From a checkpoint of a small transformer trained on Wikipedia.
Architecture: LayerNorm before each block, no biases in attention or MLP, untied embeddings, attention and MLP in parallel.
Each number is 50 + 10 x the weight over its row's rms, rounded and kept within 0 to 99. Layers, rows and columns count from 0. The size before them is the row's rms in percent of the matrix's.

# down: layer 4 MLP down (transposed), 768x192, rms 0.277, rows 557-560, columns 0-191
# up: layer 4 MLP up, 768x192, rms 0.284, rows 558-561, columns 0-191
down557 105:42 52 55 67 41 44 43 37 42 43 44 49 62 57 62 59 58 45 43 57 50 35 45 45 44 61 71 44 52 52 59 43 34 58 50 44 61 44 57 57 38 48 54 68 27 51 51 49 51 61 55 23 61 36 66 79 46 48 43 62 56 58 46 49 57 53 50 56 55 54 54 60 58 50 42 42 36 57 48 44 53 53 42 50 79 50 53 62 60 55 49 50 69 40 51 53 44 62 50 57 45 56 48 33 51 52 55 45 48 20 50 48 49 56 65 48 53 44 59 57 50 47 48 53 37 44 48 55 60 45 51 56 41 42 36 59 53 49 47 67 44 57 44 53 40 43 51 32 45 44 41 61 56 49 30 24 48 72 58 45 43 70 53 56 50 48 45 51 23 46 64 27 38 57 59 52 68 58 44 59 57 56 58 59 76 68 51 40 53 49 49 36
up558 102:53 59 62 62 41 46 34 50 44 52 63 52 53 59 43 59 52 55 39 64 56 58 31 37 57 55 34 61 44 49 59 43 48 46 55 39 38 57 54 52 54 49 56 49 47 53 47 30 51 55 41 49 67 48 35 33 41 44 52 53 53 49 34 56 50 46 40 49 64 44 45 48 47 56 55 41 53 43 64 68 43 63 43 59 38 64 71 69 56 47 29 43 53 47 33 48 59 44 62 37 56 47 38 69 48 75 49 56 42 46 33 57 57 49 74 53 36 62 45 51 33 55 39 30 48 55 34 61 69 42 50 54 43 57 53 50 51 56 47 49 46 61 31 51 48 61 52 52 55 53 46 47 52 39 62 38 41 70 48 45 65 51 86 43 43 45 48 62 66 43 55 59 53 29 45 47 42 51 67 39 47 38 54 42 65 33 52 66 49 53 57 40
down558 098:54 32 44 41 35 50 47 32 44 53 59 65 59 65 51 53 53 47 35 62 59 54 43 56 56 43 62 63 39 57 62 45 61 56 78 41 46 49 45 66 54 37 70 43 32 67 47 46 37 68 29 61 38 57 55 61 37 61 40 49 54 62 43 44 42 43 28 59 52 51 43 38 55 41 49 49 40 49 57 65 43 49 64 65 48 57 58 54 47 49 43 53 54 49 52 43 65 56 37 49 47 33 54 50 27 35 51 47 60 52 56 57 45 52 50 50 62 50 31 66 39 45 40 51 64 51 51 53 61 61 47 30 38 53 57 64 25 57 50 49 36 37 51 51 49 59 59 51 61 46 51 62 32 52 46 52 71 47 68 67 70 44 43 43 46 39 46 45 48 52 34 49 45 49 41 38 45 36 54 33 49 47 50 44 55 60 55 58 62 50 42 32
up559 100:33 38 58 64 55 47 65 51 55 43 47 59 59 51 45 49 52 42 61 45 54 41 55 52 46 45 32 39 55 54 48 20 65 49 41 66 39 47 47 43 62 58 46 29 50 51 63 60 44 51 60 55 51 42 53 34 60 35 44 58 67 44 58 30 53 55 46 52 48 59 44 54 64 42 54 28 58 55 32 51 47 77 49 46 39 53 49 62 56 47 56 64 34 67 59 51 46 40 59 55 60 30 40 42 32 54 49 54 59 62 57 42 47 44 63 44 58 38 49 46 50 61 47 44 42 41 41 61 62 34 59 46 53 39 53 57 50 74 49 55 57 33 32 47 29 48 33 38 36 31 46 64 51 50 49 51 50 48 48 21 54 47 47 41 46 67 55 54 70 50 55 59 52 70 53 49 32 56 46 41 51 64 51 65 52 52 61 45 57 55 58 49
down559 102:64 39 65 50 39 63 41 58 41 32 35 36 47 35 53 42 46 34 46 55 47 68 58 55 38 46 65 52 45 53 39 38 58 38 68 43 46 46 44 53 52 63 31 49 46 39 44 37 45 27 32 45 45 52 55 64 56 63 56 49 57 58 50 58 49 46 49 51 40 59 50 40 36 46 49 46 55 35 64 56 46 47 52 35 56 49 48 62 49 55 45 56 47 49 14 41 46 68 56 50 50 28 53 58 58 66 51 33 36 40 53 31 51 44 47 51 54 52 49 65 63 57 43 42 55 32 38 58 45 56 61 52 49 53 43 59 61 40 55 56 58 44 60 54 41 55 60 45 52 66 55 42 67 46 46 65 50 44 37 56 42 41 56 59 69 59 54 34 46 37 51 27 59 45 55 52 75 33 45 47 47 47 32 29 56 30 52 43 46 60 50 44
up560 106:57 52 50 49 55 47 44 26 39 34 44 53 45 53 33 60 50 47 61 60 16 50 61 62 53 37 48 46 41 65 44 36 53 44 59 51 55 51 30 61 51 44 66 46 44 58 22 46 42 51 55 58 53 48 42 53 52 58 43 62 53 41 58 58 58 41 54 49 43 48 44 51 43 42 51 34 31 53 54 55 62 36 46 39 37 60 57 33 53 55 52 46 69 39 46 50 51 51 55 60 38 53 36 69 56 30 42 47 55 52 68 69 54 56 39 38 39 48 43 42 57 52 52 62 34 54 51 64 44 57 33 61 42 74 49 60 42 62 52 56 44 58 44 55 54 66 41 54 54 58 42 42 47 58 48 48 37 68 54 49 58 54 44 34 52 64 46 41 29 47 53 48 75 50 48 57 30 54 49 58 36 46 58 37 49 22 37 55 56 51 59 63
down560 099:47 49 40 43 43 43 53 53 45 46 58 60 48 39 57 50 66 63 60 48 58 62 48 52 50 65 59 47 43 33 41 55 35 53 54 65 39 69 34 44 46 54 49 47 50 43 61 49 73 64 66 46 35 29 70 44 62 32 41 43 32 44 80 54 49 35 36 53 31 40 56 64 52 44 49 40 36 60 39 31 52 51 56 58 60 48 52 34 53 40 48 36 32 62 45 53 55 39 64 50 48 59 60 44 45 55 43 38 56 54 61 57 61 49 47 41 47 44 51 47 48 55 42 51 52 38 22 67 68 56 58 44 51 46 58 54 47 50 73 55 58 40 48 69 48 48 40 50 58 50 51 47 73 46 60 54 46 68 43 55 43 39 47 30 30 53 37 43 48 48 55 46 54 53 57 48 62 58 55 30 45 38 53 54 65 62 53 52 57 56 41 41
up561 094:27 52 61 72 44 32 55 38 52 45 46 51 55 63 57 56 50 37 43 56 37 64 47 52 60 35 48 57 70 23 51 43 42 52 61 52 49 54 31 55 51 33 46 48 56 55 47 47 65 37 55 56 41 42 57 48 39 52 38 49 57 54 31 56 42 59 54 48 57 49 56 60 59 58 41 55 69 48 44 54 62 32 45 54 67 53 39 38 48 43 50 52 47 63 49 59 51 76 46 44 44 45 56 46 67 52 44 50 40 52 35 61 52 56 30 61 39 63 38 41 47 48 48 68 45 40 63 40 55 37 43 63 54 53 43 53 57 58 42 60 51 63 41 61 38 37 37 48 39 40 50 51 62 41 64 49 45 49 29 43 52 56 48 47 36 53 60 75 29 47 37 71 46 56 54 47 54 39 49 42 38 69 52 66 40 45 34 44 63 42 36 57